config.toml
n_layer = 19
d_model = 192
n_head = 4
n_kv_head = 2
head_dim = 64
d_mlp = 512
vocab_size = 563
activation = "swiglu"
norm = "rmsnorm"
norm_place = "pre"
norm_eps = 1e-05
positions = "rope"
rope_base = 10000.0
rope_fraction = 1.0
qk_norm = false
attn_scale = 0.125
bias = "none"
tie_embeddings = false
parallel_block = false
init = "orth"
init_std_qkv = 0.0352
init_std_o = 0.00495
init_std_up = 0.0352
init_std_down = 0.0035
optimizer = "muon_variant"
lr = 0.00478
weight_decay = 0.017
lr_head = 0.00429
grad_clip = 0.5
warmup_steps = 200
schedule = "wsd"
decay_fraction = 0.884
decay_shape = "linear"
final_lr_fraction = 0.05
batch_tokens = [8192, 16384, 24576]
seq_len = 512
doc_mask = true
train_tokens = 201000000
steps = 12788
dataset = "wikipedia_en"
Each number is 200 + 40 x the weight over its row's rms, rounded and kept within 0 to 999. Layers, rows and columns count from 0. The size before them is the row's rms in percent of the matrix's.

# layer 15 attention output (transposed), 256x192, rms 0.0537, rows 185-191,249-255, columns 96-143
089,162,222,208,208,141,131,181,263,172,200,120,232,159,181,205,224,174,232,215,254,133,217,195,229,216,178,215,239,186,213,228,193,189,184,156,240,135,184,262,181,183,167,125,216,140,147,206,120
097,297,250,261,227,180,226,271,200,244,221,215,249,169,152,222,193,99,234,211,181,177,253,147,218,251,220,186,198,175,180,218,220,231,282,214,179,267,194,130,148,257,191,185,211,175,139,189,98
086,202,209,213,288,195,224,189,167,224,231,196,167,236,199,288,193,179,247,132,175,164,238,170,190,252,262,112,303,209,282,259,207,144,191,242,155,222,162,154,214,184,216,150,171,122,181,267,241
089,303,149,262,162,224,193,148,209,220,155,174,179,211,297,203,236,232,182,243,213,210,126,191,169,176,149,243,152,175,160,191,251,215,200,264,180,171,236,182,189,234,233,226,223,215,123,297,131
091,241,193,212,155,138,219,196,107,224,167,233,209,160,175,108,212,136,227,251,223,89,215,124,190,124,208,177,193,133,176,259,221,210,171,171,266,121,247,242,189,243,202,274,161,140,239,221,163
093,201,221,182,183,222,206,168,199,203,212,184,245,182,165,123,268,165,180,173,231,150,194,215,230,163,212,237,197,207,204,210,251,167,185,268,181,242,124,153,154,171,151,208,230,202,241,149,214
088,147,157,174,172,207,192,185,263,228,195,219,247,173,177,271,128,165,242,156,169,234,192,224,236,187,163,234,158,188,170,199,143,177,165,188,208,184,250,247,198,207,209,205,246,135,170,198,226
106,171,151,197,260,195,249,201,219,184,182,219,156,218,241,181,185,221,162,151,222,218,174,189,208,195,228,171,217,225,255,212,198,217,212,245,209,135,212,185,130,235,292,267,142,219,228,233,229
091,273,136,210,149,247,182,175,232,224,190,157,200,183,236,216,144,273,261,185,186,207,227,217,162,186,199,185,158,235,199,169,166,258,187,218,270,179,245,170,168,245,214,249,215,237,162,204,239
101,159,210,165,228,134,209,221,114,225,238,163,267,164,172,147,159,182,230,303,233,231,176,254,179,197,233,176,202,177,232,160,198,210,228,263,207,245,244,222,276,212,206,255,208,191,208,185,262
096,168,195,211,158,161,226,245,199,211,189,189,211,81,179,223,174,176,166,183,185,251,158,159,173,256,276,210,266,154,188,154,217,138,227,237,187,228,237,260,182,157,176,171,168,243,211,191,205
097,168,242,250,221,168,137,228,201,182,171,165,161,213,233,213,185,191,168,185,223,246,188,186,186,222,178,167,198,245,233,195,201,216,183,217,250,231,183,167,158,216,144,197,160,177,213,251,108
090,221,108,169,215,169,295,180,196,246,214,239,191,247,227,259,247,163,166,177,251,180,268,180,179,219,201,161,153,237,224,162,166,235,201,214,173,211,296,202,178,246,204,249,150,239,259,236,211
097,208,160,272,175,179,194,227,164,119,214,207,168,129,208,199,268,224,191,250,239,291,171,229,156,133,218,170,213,202,268,282,241,234,236,213,199,159,142,232,217,194,226,235,260,217,241,228,195
# layer 15 attention value, 128x192, rms 0.0649, rows 122-127, columns 96-143
094,205,207,184,168,145,224,208,249,139,349,163,242,226,191,230,152,127,237,186,98,168,170,172,207,240,270,161,198,170,151,205,153,201,147,144,173,207,232,193,155,171,143,201,244,122,211,180,189
085,200,177,146,132,213,165,218,220,252,230,202,147,244,239,231,176,226,122,176,214,146,165,156,192,150,224,152,172,252,243,98,274,210,263,215,190,182,161,160,232,187,199,193,218,154,211,191,214
090,201,193,274,172,162,186,229,204,222,124,184,249,197,222,230,132,166,180,158,214,221,207,237,261,193,194,245,202,272,180,168,301,260,175,197,148,181,201,173,194,246,231,172,210,229,128,187,175
093,240,200,220,242,263,260,196,235,191,225,146,204,163,124,229,175,224,177,180,177,244,188,254,155,164,273,209,234,206,194,215,205,201,192,222,189,202,178,151,155,229,163,294,192,112,163,207,198
091,171,220,113,196,271,247,200,125,183,161,216,186,164,190,216,260,207,198,196,180,232,297,257,205,163,219,200,200,221,223,162,182,208,170,190,209,177,195,138,217,245,193,185,203,190,255,184,218
084,183,244,253,218,148,199,155,218,89,187,115,206,214,171,141,202,217,239,178,200,232,242,164,263,181,231,259,224,194,218,134,186,198,143,202,246,293,214,210,100,216,217,229,206,208,212,160,139
# layer 15 MLP gate, 512x192, rms 0.0928, rows 0-15, columns 96-143
102,195,194,145,184,267,184,221,239,232,146,285,187,178,251,241,193,209,195,245,166,183,170,181,190,142,180,192,209,192,175,185,246,195,206,227,185,200,156,190,168,199,154,173,262,161,140,217,243
099,244,198,146,153,199,184,204,204,208,118,203,193,256,203,210,182,176,195,252,258,197,250,178,177,195,218,210,199,127,156,207,182,151,153,201,208,218,247,220,203,182,257,208,177,233,200,242,243
093,322,215,204,233,239,97,230,214,238,227,215,222,185,202,199,201,239,249,133,190,240,201,293,119,138,220,172,122,199,171,185,183,172,224,160,224,193,160,179,142,217,157,200,217,230,193,224,139
109,246,229,173,257,225,254,182,213,163,204,189,194,234,195,168,236,149,203,125,172,209,188,204,217,209,209,203,194,270,181,196,188,192,207,172,180,204,233,174,179,138,187,148,165,218,221,199,223
106,242,219,173,201,169,146,233,217,230,186,214,229,155,252,238,221,289,223,186,159,226,251,245,194,208,192,147,200,158,160,235,313,190,272,216,208,215,203,187,235,184,206,271,244,209,213,189,216
092,167,206,211,224,190,137,156,221,213,222,221,200,211,198,202,190,180,69,247,231,155,243,161,174,286,195,174,204,286,105,226,196,195,118,230,166,186,198,180,109,161,217,222,228,197,217,261,218
096,126,244,178,174,264,169,153,213,156,201,173,184,150,259,143,187,262,299,198,225,228,222,210,233,216,190,229,181,203,198,243,137,239,187,116,165,164,216,184,195,153,238,191,191,210,249,229,173
097,180,198,129,174,186,232,256,237,207,151,197,228,158,231,175,227,259,231,179,189,288,236,169,257,191,196,189,144,207,186,234,179,143,231,161,184,169,178,137,200,261,233,180,207,200,195,235,256
081,233,136,186,256,247,148,232,160,214,182,191,162,283,256,248,166,236,136,190,153,227,216,257,149,182,212,275,216,227,189,198,202,266,181,198,250,140,144,225,228,253,231,256,219,165,201,178,218
103,225,184,163,193,193,225,186,287,197,228,247,153,182,126,197,269,207,128,213,238,189,229,234,193,196,213,111,173,214,151,210,321,289,126,232,162,238,152,198,169,212,242,200,193,231,186,161,188
099,218,199,201,245,230,195,226,223,191,211,228,200,196,186,180,165,210,135,116,236,231,236,279,219,234,254,182,153,246,216,222,201,220,269,238,220,164,162,154,264,245,226,207,195,151,182,161,183
095,167,239,209,228,207,188,167,140,157,216,175,207,164,236,177,132,208,248,218,261,254,194,251,257,256,206,290,205,190,169,205,157,194,167,163,168,192,246,154,238,234,166,163,195,233,221,177,145
080,187,244,245,204,267,152,276,163,147,218,207,184,218,220,200,144,267,236,164,205,242,154,154,230,167,175,188,238,232,241,269,258,266,184,283,186,250,244,170,150,211,200,190,244,160,195,286,216
097,202,156,228,268,173,197,200,164,239,215,198,234,211,235,241,201,251,139,221,209,183,134,287,231,212,157,131,153,180,176,275,137,307,296,183,250,228,269,188,136,194,288,270,191,237,272,215,243
093,195,212,194,210,266,237,155,180,173,116,231,132,206,197,242,147,184,171,299,265,181,214,163,241,257,168,189,157,194,264,220,256,154,195,220,253,161,201,204,256,170,178,208,269,200,227,178,142
102,216,139,208,203,252,135,189,214,197,222,203,257,251,212,206,267,243,221,214,245,230,210,205,245,187,168,211,178,242,243,186,171,191,128,172,200,183,224,150,182,212,222,212,181,186,220,212,242
# layer 15 MLP up, 512x192, rms 0.0957, rows 0-15, columns 96-143
101,241,161,234,185,160,141,280,213,215,145,202,159,235,187,160,193,173,163,168,218,146,186,207,188,208,195,221,253,142,216,167,207,225,190,236,226,231,219,206,145,171,121,143,191,253,204,242,185
097,216,246,277,192,147,288,261,120,226,150,202,163,240,173,159,153,230,166,175,175,238,206,189,149,153,211,230,216,204,209,229,187,150,201,161,206,222,176,127,271,253,193,211,190,198,224,156,232
102,113,195,199,249,173,194,157,207,224,236,177,119,255,199,190,206,273,172,200,228,152,150,238,247,255,210,154,179,241,265,177,184,182,184,266,148,232,162,197,254,223,227,169,173,140,213,168,189
108,277,241,263,215,207,159,305,230,213,225,250,198,310,203,224,226,232,284,190,260,257,220,197,213,226,214,149,247,207,177,215,183,164,204,194,168,263,187,181,190,200,229,248,185,231,227,248,228
102,255,150,186,175,237,180,148,232,194,130,183,168,196,142,121,178,251,115,221,231,158,275,177,231,192,187,197,166,288,199,60,251,202,148,166,150,220,203,176,144,225,118,175,172,185,263,192,207
098,221,146,239,193,212,186,144,215,224,259,192,224,227,240,201,212,179,329,205,182,217,267,170,220,188,182,182,268,212,236,173,265,234,234,265,142,164,125,169,247,125,203,212,212,110,219,225,186
097,203,191,237,155,242,192,185,166,220,272,153,140,201,166,196,186,199,175,191,180,173,236,189,160,126,157,203,192,235,183,178,127,164,117,188,181,227,185,190,229,245,226,174,251,149,200,245,231
095,236,217,212,229,138,189,198,166,157,227,192,204,122,141,236,233,180,184,182,162,205,268,169,188,213,206,183,224,145,215,182,214,187,217,203,266,152,151,145,202,196,198,210,194,159,205,233,166
088,166,158,238,200,188,218,155,264,233,226,184,142,174,260,128,201,172,211,229,243,167,237,257,175,145,175,180,183,241,109,133,217,175,255,138,238,180,266,174,216,195,229,202,168,204,154,138,242
101,219,235,194,216,284,143,176,200,214,203,170,196,151,156,236,261,169,205,228,197,214,165,219,262,225,252,240,196,212,148,219,231,212,209,160,213,266,177,210,208,125,180,213,159,146,213,174,217
103,245,181,221,211,218,192,143,225,113,219,205,242,222,205,236,233,192,214,288,245,154,214,252,224,191,175,128,218,233,234,216,144,210,200,252,271,196,201,254,309,226,265,201,217,201,205,245,194
098,206,230,147,244,236,241,170,249,216,136,247,181,226,147,216,155,169,230,188,263,152,257,189,247,160,294,185,201,204,196,192,200,161,226,187,196,245,115,270,208,177,193,220,156,171,146,295,180
088,153,238,238,230,163,179,177,211,208,245,199,305,149,146,142,233,234,159,185,173,287,183,194,143,128,207,277,284,156,190,196,174,177,206,216,171,186,212,171,327,138,184,127,217,256,171,155,191
096,270,237,255,253,192,158,175,196,230,168,157,262,192,207,220,168,166,192,207,188,250,253,190,228,202,186,168,260,120,169,143,173,259,153,173,214,157,249,239,196,149,220,194,295,239,251,172,286
097,199,202,185,191,157,165,191,145,224,246,179,199,228,122,249,266,223,158,229,196,225,210,205,225,303,173,187,225,180,147,233,225,238,155,253,128,146,217,188,194,198,171,184,114,194,152,161,206
098,167,249,252,159,238,174,198,175,205,172,221,219,146,227,240,286,304,207,242,232,179,235,195,160,206,180,108,127,232,174,165,177,212,230,297,163,138,229,182,230,235,206,186,233,229,216,193,219
# layer 15 MLP down (transposed), 512x192, rms 0.0319, rows 0-15, columns 96-143
102,280,224,142,165,174,231,194,235,193,222,184,243,198,218,176,179,233,212,185,259,200,187,285,206,217,224,229,249,199,151,221,209,181,165,200,211,224,167,142,193,183,189,239,140,216,153,252,202
101,158,186,216,170,208,203,145,158,250,141,239,114,219,160,165,206,230,239,193,239,217,218,192,230,196,192,229,211,152,309,195,135,283,169,128,274,190,212,179,220,214,230,199,202,154,219,178,217
099,240,153,203,185,188,213,193,238,145,184,198,189,136,193,242,240,199,156,216,261,188,228,267,221,174,177,123,255,217,206,255,245,235,179,166,270,187,187,214,208,201,272,225,257,240,237,207,227
100,243,253,258,246,283,204,240,199,97,228,187,240,240,142,205,271,184,272,200,242,220,202,205,234,206,220,255,246,231,194,199,203,199,259,264,196,241,233,245,148,153,195,196,175,209,243,249,180
107,210,245,165,158,171,149,292,111,249,234,191,186,281,220,212,187,239,163,237,261,231,228,123,169,235,219,177,208,234,257,185,173,186,237,247,160,182,223,225,208,223,162,193,190,142,157,261,155
092,201,197,170,150,206,197,238,266,210,206,149,211,144,290,275,195,235,261,184,204,245,249,141,229,189,176,203,176,151,220,235,156,200,256,260,214,178,204,134,263,158,239,205,193,247,166,160,273
104,215,188,191,217,208,268,113,215,251,219,237,214,171,214,181,177,126,167,116,202,218,166,239,183,203,209,229,119,199,237,232,193,208,208,98,204,256,154,248,191,187,199,220,149,245,202,243,181
095,245,179,208,167,165,220,207,181,160,214,206,138,174,258,185,212,151,232,252,193,216,166,192,212,115,273,185,236,189,216,103,211,239,160,191,166,206,139,197,185,194,256,214,121,186,153,162,229
086,270,210,237,130,176,216,228,248,177,189,208,219,139,145,171,237,178,217,204,119,274,238,168,227,221,171,225,152,94,203,209,199,159,191,156,177,252,202,182,262,157,219,167,141,262,256,201,194
101,152,195,182,192,215,193,165,270,251,227,213,223,198,206,150,230,234,250,222,167,139,193,194,156,177,131,169,213,175,197,226,182,195,136,159,223,282,227,169,173,191,210,153,230,210,179,212,250
098,142,173,196,162,150,172,148,250,187,196,161,214,175,213,203,122,167,190,157,201,184,210,231,195,152,221,168,182,194,199,167,162,185,235,132,246,212,219,230,207,275,223,186,174,162,158,262,216
096,216,270,215,179,200,172,186,215,155,206,241,203,215,174,202,250,184,232,243,202,241,109,221,211,153,213,196,121,196,182,277,244,181,225,128,243,252,255,129,188,199,228,217,192,198,207,152,195
080,179,128,177,184,266,204,210,220,127,189,162,134,311,224,226,212,223,160,264,210,146,135,218,214,207,201,252,205,223,130,187,158,261,228,275,184,212,230,250,181,249,197,262,190,188,182,205,262
097,211,290,219,230,226,299,220,198,201,180,177,192,243,214,189,200,176,216,163,200,265,257,256,158,232,180,185,233,191,208,149,237,155,133,235,239,157,281,149,223,157,225,135,249,210,240,181,185
098,181,200,185,183,286,202,200,192,255,222,166,179,213,270,189,132,160,155,163,244,237,127,235,189,175,166,158,218,268,200,207,165,239,210,240,224,210,144,258,256,188,146,159,218,159,214,208,178
097,161,221,199,131,216,212,169,226,194,171,232,187,197,232,219,188,151,285,197,216,217,190,203,219,244,284,208,234,193,204,163,201,157,215,231,163,137,190,176,256,224,198,129,148,168,184,210,154